{
  "num_hidden_layers": 11,
  "hidden_size": 128,
  "num_attention_heads": 2,
  "num_key_value_heads": 2,
  "head_dim": 64,
  "intermediate_size": 768,
  "vocab_size": 540,
  "hidden_act": "swiglu",
  "norm": "rmsnorm",
  "norm_place": "out",
  "norm_eps": 1e-05,
  "positions": "rope",
  "rope_theta": 10000.0,
  "rope_fraction": 0.25,
  "qk_norm": true,
  "attn_scale": 0.125,
  "bias": "none",
  "tie_word_embeddings": true,
  "parallel_block": false,
  "extras": ["capped logits"],
  "init": "normal",
  "init_std_qkv": 0.0325,
  "init_std_o": 0.00692,
  "init_std_up": 0.0325,
  "init_std_down": 0.00283,
  "optimizer": "muon_variant",
  "learning_rate": 0.0105,
  "beta1": 0.9,
  "weight_decay": 0.013,
  "lr_head": 0.00939,
  "warmup_steps": 0,
  "schedule": "wsd",
  "decay_fraction": 1.0,
  "decay_shape": "pow",
  "final_lr_fraction": 0.0,
  "batch_tokens": 8192,
  "max_seq_len": 512,
  "doc_mask": true,
  "train_tokens": 104100000,
  "max_steps": 12708,
  "dataset": "wikipedia_en"
}
Each number is 128 + 32 x the weight over the matrix's rms, rounded and kept within 0 to 255. Layers, rows and columns count from 0.

# layer 6 MLP up, 768x128, rms 0.18, rows 392-426, columns 64-127
[[123 156 124 139 146 131 112 135 168 150  92 163 145 143 116 141 163 143  95 123 158 160 177  59 134  55 150 154 155 155 132 188 130 159  94 152 122 132  76 134 179 114 117  92 143 139  96 147 167  91 168 127 111 129 112 110 135 135 105 113 123 150  96 107]
 [140 146  95 134  77 185 144 110 148 188 141 184 162 188 114 149 167 133 100 111 100 131 163  79 117 115 159 114  87 120 146  96 142 143  62 128 133  83 120 140 100 140  81 149  80 132 131 121 172 175 172 152 149 105 100 182 185 147 177 155 105 114 134 131]
 [ 93 141 125 164 194 121  93 149 141 130 125 121 155 170 161 106 150 155 155  98 104 184 182 180 138 158 156  98 145 121 165 113 125 158 103 123 165 156 150 116 106 143 147 140  88 104 137 134 150 119  48 130 134 151 120 136 121 131 130  85 126 138  97 126]
 [118  94 181 135  95  88 100  93 176  98 142 128 104 127 184 133 199 131 131 169 108 202 112 114 100 131 100 145 158 164 156 164 100  91 123 145 128 131  56  64 113 106  79  96 120 101 116 128 147 123 128 158  94 155 145  78 105 110 132  75 104 155 133 167]
 [155 178 114 152 153 128 128 102  60 114 193 183 114  46  84 104 166 145 150 123 142 162  83 140 143 151  92  56 121 119 174  86  89  39 119 139 120 120 103 126 150 108 151 121 126  77 109  92 128 142 125 163  92 120 154 130 198 106 125 139 121 143 145 147]
 [120 137 149 136 113 127  98  86 133 111  35  83 117 110 133 143  79 162 115 129 117 172  83 152 164 116  96 198 177  93 102 149 167 201  92 133 148 132 116  78 229  83 101 139 103 163 141 167 128 177 156 127 123 160 140  94 192 164 111 131 113 129 117 111]
 [123 140  78 122 128  94 105 132 145 114 123 171  84 179  91 109 125 120 171 103 100 169 149  85  87 111 190 114 102 136 111 143 156 160  83 104 104  96  78 129 124 121 169  95  91 103 178 182 189 129 157 168 152 131  95  88 163 111 139 165 145 119 118 102]
 [ 91 107 179 129 108 103 113 148 142 150  37 107 125  26 156 107 156  83 135 117 103 167 130 161 122 145 152 168 112 113 144  52 125  44 115 108 158 153 129  97 137 106  82 102 182 128 118 152 163 172  77 114 126 173 184  95 192 148  69 139 115  50 167 165]
 [121 157 174 151 141 157 172 115  70 117  76 176  64  96  89 109  63 137 153 119  98 100 104 130 139 118 164 163 118 122 175 113 159 146 113 129 149 143  96 110 169 185  86 141 158  44 158 149 138 178  59 164 117 135 121 116  72 131  63 112  80 156 154 123]
 [196 116 105 131 120 148 139 162 145 155 169 122 191 155 168 152  89 100  97 120 137 113  76 109 118 101 161 115 128 118 118 169 118 160 207 151 168 179 141 108 141  96 113 117 161 108 137 142 119 158 138 137 127 115 119 135 149 151  97 122 160 116 113 116]
 [166 171  78 159  95 146 161 126 140 156 162  99 121 177 167 133 120 127 133 130  92 139 162 141 145  54 112 130 176 159 123 158 102 121 184 117 142 114 158 101 117 105  81 110  54 115 105  37 135  78 206 119 168 141  68  30 128 118  88 104 102 117 143 126]
 [103 110 137  94 114 142 178 156 143 170 153 213 181  78  92 101 147  89 135 161 151 102 116  95 169 158 123 150 157 106 110 108 124 152 143 165 139 178 168  95  93  96  98 105 102 130 135  86  91  85 161  81 117 144 166 147 127 134 175 121  90 118 184  65]
 [135 173 108 126 166 126  67  94 157 146 180  72  88 105  98 172 141 135 107 201 130 150 129 190 122 143 162 138 140 114 165 106 163  83 146 150 168 102 113  94  91 105 160 104 174 135 132 113 137  91  82 128 146 120  56  88 125  97 133 118 158 162 161 129]
 [133 119 131 158 184 140 183 145 146 138 124 139 100 163 107  95 134 120 122 111 213 145 125 164 123 137 204  71  90 164 142 122 114 134 200 114 135 109  76 145 165 119 181 148 111 181 157 184 133  84 148 159 137 150 121 174 142 153  88 129 106 111 142 121]
 [180  78 147  95 134  86  98 110 140 138 156 166 111 146 138 170 182 100 171 140 117 147 152 123 136 128 123  92 117 131  93 121 109 100 130 192 192  97 121 153 137  97 164  78 134 153 135  74 134 133 123 145 114 182 147 148 128 137  94  78 139 175  96 140]
 [155 193  87 126 170  97 129 131 140 136 143 120 170 134 101 159  94 177 126 111 122 153 203 132 142 141 122 129 123 136 182  85 115 116 155  64 117 103  97 158 135 135  97 155 113 141 142  99 112 140 153 124 115 110  92 101 111 117 157 141 128 131  96 136]
 [107  91 111 185 115 151 140  91 163 100 120 132 152 129 140  79 145 167 146 133 144 175 150 124 158 112 158 159  79 151 130 105 146  45 107 118 103 201 153 119 133 120 154 126 127 178  95 149 136 113 116 167 164 154 154  92  77 101 155  85 173  87 120 118]
 [130 145 130 156  82  96  76 145 144 124 128 112 128 145 110 123 158  56 148 131 165 177  56 138 184 173 142  97 153 153 180 154 114 185 116  99 131 107  98 115 167 178 109 133 140 133 125 118 143 116 126 102 108 132 129 202 128  94 150 160 142 173 116 144]
 [106  85 109 173 146 100 115  64 158 127  96 126 126  83 121  66 169 120 132 126 115 161  95 132 176 120 105 153 144  82 150 117 149 140 160  94 137 181 117 109 144 101 134 131  27  97 117 110  80 182 126 157 141 145 165 125 109 143 125 142 106 108 201 144]
 [114 123 118 115 134 133 146 154  80 171 141 151 119  98 112 106  99 106 175 103 112 143 112 154 171 138 130 160 167  77 168 153 135 122 111  97 134 120 141 154 134 188 119 118 176 119  93 150 120 141  84 172 160  75 106 133 176 143 105 123 106 158  97 127]
 [ 63 126 147 189  57  91 156  97 179  83 102 122 109 124 100 130 117 116 157 106 230 112 132 137  92 179 195 161 149 116 192 133 133 182 148  53 103 112 218  91 123  96 126 113 116 111 147 157 163 131 150 164 123 162 163 126 179  69 192 146 155 127  91 114]
 [103 145 140 124 122 179 136 130 129 141 124 114 150 115  69  47 141 199 118 146  98 127 196 142 102 127 124 128 104 186 168  96 171 134 129 105 137  75 152 115 142 168 156 103 139 109 108 121 175 116 108 104 153 139 161 132 108  92 118 141  43  68 104 148]
 [ 78 176 155 108 171 172 121 118 141 142 180 192  79 165  80 162 114 136 110 175 111 170 114 150 105 163 145 124 150 134 129 152 136 108 163 165  41  96 122 200 125 118  74 119 137 103 104 143 114 138 173 110 146  95 128 194 142  94  94 122 114 122  37 127]
 [138 237 147 166 116 165 146 148 180  87 133 113  69 142 173 152 158 147 123  87 148 128 110 132 155 112 106 104  98  82 139 112 120  78  88 161 137  83 147  95  91 131  69  92 169 164  84 150 109 115 142 101 131 131 144 135 120 172 125 115 130 157  94 139]
 [ 78 125 146 103 138 118 157 107  83 148  62  71 137 158  82  90 121  87 136  93 151  71  87  66 202 136 112  72 119 156 128 173 109 117 156 100 115 246 181 156 153  95 147 158 145 166 115  99 128 135 148 141 122 148  23 158 163 114  94 129  98 109  79 167]
 [101 113 152 128  96 161  76 108 126  93 135 131  85  54  97 100 102 122 110 133 134  98 205 137 106 197 132  75  95 130 125  92 158 138 114  84 148 100 123 127 130 106 125  72  67 171 135 139 137 100 169 118 158 173 128 179 143  92 140 130 191  68 189 136]
 [ 83 109 110 133 117  75 108 108 136 103 101 122 114 133 115 131 134 115 132  85 147  74 138 111 100  93 137 134  66 124  86 130  90 128 151 156 142 151 122 152 180  71 154 103 141  88 118  77 122  99  99  61 138 150 130 154 173 135 146 102 136 113 156 137]
 [149 152 135  93  92  96 168  90 104 151 163 122  92 126 119 192  82 133 130  99 111 160  91 165 101 178  90 142 170 140 161 194 136  79 139  65 126 146 114 142 144  98 159 150 121 132 116 128 158 182  94 156 107 144 135 177 123  72 126 129 106 164 114  75]
 [137 168  71 168 138 130 148 218 131 104 128 172  87 136 173  96  71 126 106 127 105 108 101 129 134 173 112 109 104 106 172 104  84 156 140 125 116 102 126 155 190 155 189 135 129  99 102 171  51 142 116 125 176 139 139 122 162 108 156 137 128 238 138 127]
 [115 151 104 156 102 109 146 131 107  79  62  76  89 128 124 111 121 150 115 137 130  97 138 202 174 146 121 116  80 134 127 119 120 152 124 153 114 169 141 123 136 122 106  84 146  52 134 123 117  65 112 144 124  58 123 119  81 169 166 117 154  87 144 180]
 [108 165 153 191  99 119 152 140 126 130  93 127 111 126 147 134 154 139  90 104  97 144 151  74 149 132 142 142  75 150 112 153  84 158 124 129 125 172 161 117  82  77 108  91 148  96  87 122 140 128  61  95 192 140 168 142  71 145  89 152  79  95 151  81]
 [ 81 105  83  96 127 122 174 145  67 107  95  85 204  90 137 127 114  89 102 137 201 136 163 145 155 161 142  54 127 126 145 151 118 118 183 123 121 131 185 139 141  89 160 163 131 119 133 165  37 107 124 113 118 133 176  94 111 127 108 165 144 171 147  74]
 [139 155 164 159 109 123 114 143 142 113 105 122 106  90 157 175 129 122  77 141  87 206 135  76 127 176 122 141  77 165 124 106 132 115 145 108  54 161 197 157 135 106  80 112 210 128 177 145 161  89 107 140  76 110  95 139 146 113 133  89  84 118 109  82]
 [137 179 172 106 107 103 152 159 107  48 123 114  92 106  83 128  94 166 146 117 179 159 128  68 179 131 163 142 149 153 169 141 107 135 127 119 131 144 167  72 127 143 157 150 149  70 105  99 115 102 175 167 166 105 108 128 173 151 103 139 179  89 111  87]
 [139  83 172 119 178 124 162 149  77 123 152 146 160 131 125  88 133 140 111 129  89 108 118 147 138 122 128 108 109 191 133 141 131 107 178 135 113 138 129 121 145 153  97 114 179  70 133 103 171 114 200 191 150 121 161  94 162  60 174 104  95 123 132 156]]
# layer 6 MLP down (transposed), 768x128, rms 0.0662, rows 392-426, columns 64-127
[[ 96 133  95 124 134 176 125 100 128 116  58 122  73  68 119 173 150 139  88 142 135 146 133 108 131 168 123 182 162 112 142 135 133 202 135  90 140  76 122 173 150  82 126 153 118 168 112 132  90  72 110 157 134 118  87 147 155 138  93 137 109 160 159  78]
 [139  75 133 132 128 132 127 101 106 127 187  42 129 139 139  95 166 133 178 134 104  57 106 120 133 124 162 105  93 151 122 105  98  86 170  46  96 163 138 103 132 155 110 166 136 115 146  98 120 156 169 139 116 102 169 113  83 119 177 132  85 129  64 104]
 [128 161 157 106 155 146 143 130 138  94 138 149 113 107 131  93 144 128 164 174 113 146  99 111 141 100 127 114 151 104  98 148 125 139 117 114  80  82  95 104 160  82 139 188 197 146 129 172 102 169 129 136 138  98 126 172  76 146  73 158  77 125 122 129]
 [134 129 134  81 116 107 109  95  67 141 138 140 142 186 106 159 156 167 106 107 103 154 102 107 166  97 183 162 126 118  89 124 116 141 163  90 174 102 160 150 129 170 116 109 136 151 170 138 130 121 218 123 124 128 116 145 128 106 134 169 136 133 173 182]
 [131  59  91  99 125  92 196 138 199 151 137 137 183 147 167 115 143 122 147 165 115 108 122 129  88  95 178 164 179  98 178 141 142 121 164 146 162 141 113 158  90 118  73 107 132  91 174 156  90 144 144 127 181 115  93 145 114 117 163 190 128  84 188 129]
 [167 152  94 128 115 137  89 115 119 149 136 116  87  52 127 135 162 120 131 125 111 159 114 157 144 119 128 118 162 131 128 210 114 132 168  74 111 115 160 174 162  92 172 175 139  93 161  87 108 110 157 164 179 111  96 127 172  79  98 137 134 139  75  83]
 [147 109 108 132 148 102 126 157 144 150  79  94 131 114 146 142 134  91  91 135 128 144  84 120 129 154 140  99 115 117 122 146  85  96 121 123 139 120 100 158 146 157 145 134 218 139 136  86  63 107 150 140 185  78 164 123  66  72 177  97 140 202 145 146]
 [103  79 112 165 162 158 179 121 105 160 189  88 144 164 171 143 124 169  89 124 154 111 161 112 112 114 160 148 119 155 166 148 116 158 103 118  71  57 167 100  88 116  95  88 153 173 101 144 154 110 120 149 177 134  79 152 138 121 128  99 137 175  50 158]
 [104 111 151 151 142  70 103  80 145 185 178  93 160  94 132  61 124 122 160 105 122 112 172 118 102 126 141  65  83 128 129 107  94 168 121  86 146 121  89 110 104 156 122  62  74 157 116 108 122 109 136 155 119 154  64 113 134 128 188  67 152 144 144 158]
 [119 110 119  85 126  95  76 183 108 176 106 123  79  66  95 117 155 151 159 143 128 123  84 135 153 178 170 108 144  92 107 189 153 113  77 157  93  90 112 179  94 179 198  92 132 179 104 153 119 140 115 133  75 107  74 138 126 111 170 195 119 135  95 115]
 [ 99  95 133 168 157 109 159 149 146  81 108  94 212 103 156 103 125 147 113 123 155 168 115 182 104 127 144 183 157 125 164 115 145 138 117 125 147 125 125  70 157 143  93 126 110 191 119  72 116 134 165 137 105 100 124 172 169  85 139 109 127  90 100 100]
 [149 182  83 141 135 123 110 136 125 112  91  85 186 156 147 115  89 129  78 142 105 127 200 153 113 112 115 140 120  98 114  84 129 167 111 154 159  87 145 172  89 124 196 150 103 154  57 188 200 146 157 108 109  77 102 110 152 133 141 139 125  90 150 170]
 [183 158 103 150 118  90 141  91 117 130 119 129 137 107 126 193  80 122 126  91  81 151 165 147 189 111 107 150  49 186 109 172 149  81 131 187 120 152 129 169  90 175 153 103 126 125 118 127 120  90 189  92 136 101 104 131 124  93 111 108 184 151 110 159]
 [147 171 101  77 135 159  99 124 115 171  66  66 137 127 159 153 171 158 149  91 116  89 165 109 143 133  63 161 148 148 102  77  81 127 116 154 179 179 146 158 171 173  53 116 161 120 185 126 126 142 107  92 186 108 152 140 119 117 187 150 159  67 134 113]
 [108 126 113 197 152 147  90  75 146 102 117 146 110 175  78  92 110 158 143  78 175 139  82 133  87 147 152 136 122 101 131 159 152 125 137 103  31 171 123 137 121 146 103 137 162  79  95 172  96 153  97 152 152  34 125 114 151 145  89 134  38 118 134 113]
 [ 81 166 149 125 148 146 121 110 128 102 110 135 112 153 147 147 153 118 158 143 143 135 144 140  76 103 118 150 173 161 104 185  76 158 126 147 101 178 123 151 156  97 110  44 117 119  60 156 120 141 143  73 152 163 150 104 105 177 102 144 141  88  95 117]
 [160 141  94 107 168 111  89 130  92 198 120 123  86 109 115  86 134 142  95 179  99 109  95 116 108 130  89 116 115 126  97 115 108 130 136 147 159 101 109  84  80 155 147 113 144 138  45 159 203 157 109 127  57 112 141 146 182 121 155 122  81 171 120 143]
 [105  84 116 145 151 158 110 163 132 198 133 115 160 136 114 127  96 195 109  55 156 187 172 141 143 168  84 160 110  93  91 151 115 119  96 135 139 161 128 129 140 131 137 117  99 154 113 172 124 147 155 133  96 118 114  86 162 169 137 120 153  89 105 127]
 [144 159 126 118  87 125 131 165 133 138 154 131 126 118 108 132 114 114 162 163 123 103 117 125 135  66 105 147 136 111 130  82 128 108 109 129 140 155 106  98 135  99 143  98 129 132 172 118 132 126 113 165  93  90 121 115 149 137 106 107 157 120 119 110]
 [118 121 113 148 150 177 163 148 139 103 139 112  85  82  84 142 134 152 138 162 196 112 204 121 126 146 122  84 132 142 123 143 143 186 113 147 193 133  60  94 160 116  75  89 136 144  69 137 120 143 129 106 194 152 104 116 138 144 118 110 163  78 150 131]
 [ 68 147 156 190 122 121 167  90 114 144 134 104 215 125 114 150 106  85 111  97  88 146  75 101 152 144 101 143 151  57  92 117 109 136  93 204 120 155 131 128 163 104 105 117 161  96  74 123 126 141 116 103 207 123 100  95  72 111 170 122 139 125  80 163]
 [145 140 101  64 100 194 142 147 117 125 113 138 130 164 157 125 142 132 111  69 133 146 130 127  78 227 175 149 130 160 179  87  89 136  89 125 130 174 114  84 153 125 122  79 114 149 183 100 103 113  84 106 198 108  47 177 156  81  83 117  96 117 142  89]
 [148  79 139 109 103  69  90 126 122 118  99 128 146 135 146 132 117 140 129 149 106 112 152 165 161 140 150  75 129 141 208  67 153 135 104 128  92 143  86 168 178 137 155 159 133  88 147 156 111  95  55 168 171 132 130 121 125  66 149 100 126  67 144 105]
 [ 93 105 136 128 115 171  86 166 120 101 119  53 125 140 143 141 117 107 120  74 102 116  88  88  98 140 126  97 207  91 140 142 145 105 163 194  81 173 121 114 115 149 177 134 125  63 130 134 204 130 123 174 171  77 101 112  83 119 178 151 125 163 150 147]
 [ 86  58 175 106 144 144 123  63 104 105 132 113 199 123 113 114  77 138 119 125 142 106 156 129  98 208 140 107 153 125 188 145 143 165 164 114 112 147 162 165 186 185 119 143 163 143 100 164 147  65  92 107  71 143  85  76 104 146 160 139 165 213  60 122]
 [158 175  90 110 168 100 167 121 103 171 129 180 154 125  94 147 109 116 141 137 124 202  69 150 178 121  85 134 111 192  58 199 120 111 131 108  37 128 146 158 117 127 138 174 135 120 157 132 147 181 109 172  98  53 161 110 101 118 114 100 135 144 130 169]
 [200 110 174 116 112 131 139  86 113 154  82 109 102  89 106 106 130 126  68 146 176 120 123  55 148  98 115 109 121 105 120  77 164 172 123  83  95 138 154 174 100 125 113 101 137 104 128 163 146 141 110 156 136 111 115 158 131  75 157 169  81 129 108 120]
 [130 109 104 113 110  85  91 121  83 110 150 157 111 143 127 111 159  82  88 133  99 107 134  81 135 136 127 132  97 146 141 104 151 124 130 113 208 113 108 115  93 154  85  99 110 132 193 112 121 125 132 159 129  85 118  25 139 133 147 149  90 112 213 148]
 [ 79  85 120 130 111 111  88 163 124 114 186 131  80 181 147 110 155  81 184 157 147 120 125 104 139 121 103 113 139 140  86 123 149  71 116 123 107  79 113 138 145  86 143 116 144 180 155  84 125 163 147 128 115  62 107 176 127 141 111 173 135 122  80 103]
 [ 94 139 108 128 129 179  65 127 135 168 118 180 149 201 141 140  92 156 133 115  97 119  94  72  75 137 119 121 128 127 110 138 163  99 132 159 159 124 131 115 152 127 170  83 179 149  98 138 164 140 149 129 127 179 149 161 138 129  97  67 199 151  86 122]
 [124  86 142 105 148 143 126  93 168 164  85 196 111  95 100 112 158 169 145  83 176  92 107 142  82 111 182  79 153 141 179 126  69  97 151  73 178 176 129 188 111 145 125 128 129  46 139 152  95 204 134 107 129  84 142 127 164 128 133 157 132 119 147 126]
 [ 91 126 109  66 101  91 132 131 110  83 110  85 141 121 101 141 162 189 158 126  95 133 151 118 124 125 147 157 127 124  52 114 115 104  84 131 113 141  95 117 162 144 124 104 134 138 135 163 117 156 139  88 104 129 126 152 117 143 116 103 116  85 146 139]
 [116 124 121  78 166  81 102 133 183  88 155  92 104 140 139 134 173  61 145 137  86 122 131 102  63 126 145 134 137 124 123 125 161 133 144 143 125 141 141 140 166 111 149 166  92 152 148 139 144 129 127 143 168  88 177 166 183 142 168 188  98 134  78 106]
 [140 132 152 103 189 112 134 152 138  50 129 127 202 115  92 120 139 106 200 121  91 119 146  89 138  68  85 139 119 159  88 142 169 154 129 116 117  66 121 126 170 130 121 153 153 141  72  91 114 157 147  73 109 137 109 104 116 161 132 114 147  99 171 133]
 [136 149 169  91 130 134 102  39 157 113 153 159  94  75 117 154 110 128 113 120 119 161 128 150 183  75 156 140 103 193 138 145 121 165 113  93 115 106 173  81 107 126 159 122 122  92 151 152 105 139  78 133  89 183  47 103 112 136  81 114  71 120 129  75]]
# layer 6 MLP gate, 768x128, rms 0.166, rows 393-427, columns 64-127
[[129 105 173 148 174 116 161 162 119 106 165 165 105  97 172 131 188 134 154  99  87  92 144 137 119 114 122  94 141 154  84 144 191 138 174 177  64  98  83  86  40 199 146 127  79 128 146  79  76 124 128 125 114 144 163  94 140 145 121 101 135 143 128 112]
 [118 121 121 105 167 111 139 163 115  97 164 163 180  96 120  88 175 132 161 124 148 138  96 123  96  73 126 155 118 137  92 121 175 161 103 139 112  62 106  73 147 159 187 190 114 128 198 147 157 122 118 103 115 126 101 155  99 104 157 173 103 108 148 140]
 [152 135 147 136 145 109 161 151 136 190 116 167 151 124 143 126  97 154  87 146 119 163 126 142 144 145 124 153 114 107 138  70 126 133 104 177 110  27 111 143 114 142 118 114 123 142 100 191 108 158 137 158 166 138 161 123 138 124 130  77 158 149 118 127]
 [172 190  98  92 144 117  84 104 146  91 116 108  86 113 141  85 119 156 159 100  98  88 138 139  72 135 141 140  83 127 110  97 125 125  83  98  69  95 155 115  97 123 151 145 113 133 145 110 143 134 135 142 155  93 141 125 128 100 159 111 176 140 111 119]
 [ 95 181 119 138 155 163  97 155 139 108 129 118 102 122 123  97 118 133 146 123 117 173 204 120 110 103 137 120 144 117 106 129 186 105 121 164 180  80 165 126 144 111 126 169 111 103 101 109 160  95 157 165 100  73 155 135 183 120  66 106 113  63 197  67]
 [102 134 116 110 112 120 138 104 160 125 145 111  82 160 148 166 166 186 116 126  83  83 110 145 103  79 158 150 162  95 115 127 110 173 104 176  88 137 153 154 112  85 187 129 108 108 109 143  31 111 124 149 158 121 107 135  85 211 162 149 104  92 177 142]
 [ 81 108 114 150 128  95 113 186 125  93 110 146 131 106  66 102 102  54 102 118 171  93 143 108 119 112  66 126 137  93 109 119 159 128 152 143 125 161 176 137 115  86 114  78 131 113 102  67 175 152 119 111 160  86  79  72 107 105 132 171  93 150 140  88]
 [136 169 141  93 161 136 120 151 182 133 129 145 206 151 127 102 118 143 111 186 166 137 119 130 149 154  66 101 123 141 131 147 105 122 111 169  76 133 174 140 107  85 110 125  89 102 176 145 145 101  60  93 114 140 194 131 148 149 144  76 108 114 162 102]
 [ 76 107 129 106 149 154 119 147 100  90 191  72 150  88 114 135 122  90 100 112 203 118 118 108 101 145 188 112 145  79 121 123 129  93  91 163 130 105 136 106  37 125 173 145  93 135  60 112 113 150 125 134 129  92 130  90 103 114  75 153 160 168  85  89]
 [166 138 112 106 134 146 146 144 129 140 159 192  83 197  95 108 156 139 161 140 100 129  64 119 151 166 134 113  76 106 125 113 118 105 151 182 159 130 118 162 116 113  69 112 116  89  92 124 146 138 134  88  64 130  67 113 135 166  93 104  70 127 122 111]
 [ 91 102  65 163  98 119 111 124 109 131 195 150 164 159 124 143 158 132 147 123 178 101 157  93 125 106 135 176 133 131 115 132 141 151 100 129 101 134 109  72  53 108 130 116  91 138 173 143 160 136 150 119 103  82 146 180 195  46 139 119 114 157 143 118]
 [117 138 148 159 105  78  76 148 173 144 157 147 111 154  74 129 116 107  97  96 135  87 188 135 143 199 107 156 131 134 116 189 133  93 106 124 119  92 114 112 153  86 139 155 128 139 114  76  97 166  98 152 114 178  81 163 124 112 105 170 119 104  78 122]
 [133 124 172  92  81 189 182  91  70 125  85  92 176 152 126 135 132 122 127 127 124 123  64 143 232  79 164 101 192 126 138 121  60  99 204 146  72  96 162 112 148  89 126  90 135 126 140 105 106 141 139 122 123 101 148 134 132  83 130 149  91 196 124 178]
 [155 122 153 173 120 129 146 136 104  87 143 171 154 130  74  97 185 169 174 148 140 155  84  94 123 124 112  85 149  97 148 146  80 131 132 140  70 177  83 160 122  84 113 172 143  67 124 143 113  66 111 123 141 117 139 104  98 162 121 136  80 117 144  62]
 [166 120 127  99  95 116 123 134 101 145 171 103 128 110 146 139 107  73 133 154 100 131 123 174 178 147 159 128  76 159 133 103 112  76  71 123 129 146 121 147 128 152 105 119 137 104 113  90 111 136  63  86  70 113 118 105 162  72 111  64 155 129 105 154]
 [ 90 145 115 182 123  76  87 151 132 180  92 170 125  95  73 151  78 104 122 126 177  96 173 127 168  97  60 178 150 124 100 157 125 145 127 107 100 128 149  62  71 154  67 167  90 172  82 182 122 107 147 151  69 162 118 148 159 162 105 146 131 152  99 141]
 [176  96 143 129 128 111 155  62  78  62 102 115 119  67 158 117 128 194 136 190 101 144 133 123 125 107  95 108 166 175 120 161 113  95 131 124 155 116 107 159 124 130 117  97 127 114 130  91 113 150 117 164 118 106 146 128 169 109 157  80 131 145 110 174]
 [109 104  78 158 145 122  88  93 108 155 168 117 120 142 114 122 133 119 130 175  87 176 123  83 168 175 161  80 110 104 137 166 154 132 126 115 128 130 159 141 155 172 128 146 125  98 158 102  87 128 118 154 126 126 145 147  77 120 158 131 101 123 161  64]
 [ 98  82 104 169 121  86  82 102 128  81 158 115  67 109 185 120 100 114 146 132 110 198 109  93 173 129 124 142 101 150 138  97  99  99 112 133 118 155 178 120 161 115 136 131 181  77 165  87 133 168  60 106 143  82 130  90 132 184 116  81 152 130 128 145]
 [109 136 194 167 148  46 149 131  99 157 177 149 123  96 180 162  62  57 116 143 113  84 150  82 180 107 163 161  51 144 133 139  98 128 156 166 154  85 120 111  74 111 141  99 163 144 145 118 101  77  66  87 141 143 145 132 157 110 210 138 156 101 152 122]
 [ 71  83 167 164 136  85 143 127 132  62 153 112 132 151  89 151 147 103 115 128 104 140  95 188 161  97 159 141 100 125 142 162 192 124 170 145 112 169  70 145 123 156 128 154 161 154 132 129  92 111 151 125 120  91 123  89 129 167 117 142 136 155 124 115]
 [ 73 149 106 146 158 135 146  92 132 184 113 150 148 155  91 141  89 103 157 134 146  84 104  87  58  97 152 164 174 108 136 143 132 134 102  95 132  94 121 134 104  93 141 139 147 106  23 130 128 157 125  77 147  74 174 162  91 185 139 127 159  78 152 145]
 [ 90  99 103 113  92 127 125  94 121 165 136 177  68  56 132 138 144 128 154  86 100 110  93 130 166 123 117 130  87 144 136 133 200 104 135 116  91 113 100 152  62 159  90 159 118 169 161 148 115 119  87 106 113 106 137 106 107 141 112 103 130  55  92 173]
 [129 102  65 155  94 163 119 152 140 133 117 186 169 135 149 100 115 151  94  57 158 125 111 159 166 209  99 127 155 160 106 162  52 126 108 101 103 171 120 179 101 123 131 136 110 175 112 120 115  88  98 133 159 156  91  93 115 138 174  86 147 118 145  98]
 [ 81 141 143 106 187 162 177 179 142 117 148 122 151 167 159 118 126 129 138 149 105 145  84 143 129  64  67 187  94 111 166  76  76 102  76  89  87 186 126 168  38  80 107 118  85 144 113 143 109  85  86  92  73 136 123 135  98 104 152 146 116  90 107 126]
 [ 99  96 122 107  75  73 102 146  62  81 162 179 122 114 109 141 145 141 149 129  79 119  91 120  90 126 153 167 109 111 158  64 119  97 144 119 162 114 122 164 128  86 148 122 113 114 141 102  90 117 180  94 135 155  99 124 141 112 142  95 142 109 149 144]
 [114 134 125 135 180 151 174 122 121 163 104 127 148 107 166 145 141 134 142  88 154 144 105 146  85 133 137 113 172 116 157 175 108  70 143 105 134 190 163 111 124 130 149  84  67 107 131 105  78 191 145 119  68 137 135 200 100  95 101 146 108 102 146 127]
 [105 111 171  95 122  65  87 149 151 145 147 174 125  84  83 124 175 119 112 163 118 164 144 111 106 184 120 222 199 122  88  59  98 125 149 106 130 153 119 107 163  86 179 163 102 127 135 142 140 122 131 167 149 151 139 119 128 132 148 109 188  98 147 163]
 [145 175 129 101 110 141 155 113 196  59 135 174 162  85 130 103 140 131  90 125  86 117  62 143 213 132 120 141  97 164 170 127 110 134  93 165 153 135 160 120 139  89 162  71  56 125 114 114 113 117 119 135  88 160 118  91 111 100  44 115  63 108 206 131]
 [176 108  81 111 136 104 143 174 132 119  86 123  94 155 103  67 144 119 132 183 113 158 163 127 170 161 141 137 157 189 135 119 147 129 167 129 103 160 131 147  97  61 152 109 149 140 159 123 138 123 146 102 128 101 130 126 136  90 123  98 131 118  98  68]
 [116 143 167 143 142  71 177 136 177 163  86 114 146 131 201 118 183 109 137 151 151 126  76 123 110 160 156 194 168 156 149  99  83 180 102 124 120 110 123 117 143 107  90 127 165 131  87 169 158 108 121 171 170 116 133 149 152 102 150 111 137 146 125 116]
 [132 128 151 171  98  80 145 157 145 155 123 134 158 130 172 125 162  90  79 139 114 107 172  98 161 132 122 126  85 150 115 100 101 203 165 125 104 125 150 148 109 131 129 107 161  74 102 135 122  83  78  82 178 135 223  73 150 143 162 129  83 121 122 112]
 [169  86 110 139 115 123 160 166  84 119  93 149  91 128 176 157 142 130 143  68  96  77 148 174 131 173  76 117 174 136 155  90 156 119 153 155  88  84  96 205 115  80 161 124 171 100 164 117 142 166 116 187  94 175 100 123  51 150 172  99 107 149 159 210]
 [ 94 103 143 100 115  80 126 137 114 105  48  95  92 132 155 130 122 105 116 156  98 122 150 106 106  89 128  85 122 192 122 108 165 111 135 175 121 192 157  65 101 128 100 175 122 185 106  92 137 171 122 131 157 125 134 110 163 162 153 106  67 125 157  85]
 [102 108 138 152 161 116 127 139  75 155 108 173 100 214 106 122  95 135 127  93 135 157 131 109 179 114 156 108 111 192 118 146 168 155  92 112 174 101  45 169 139 129  81 122 190 111 104 119 135 133 135 172 143 111 108 121 124 155 194  77 118 103 133 136]]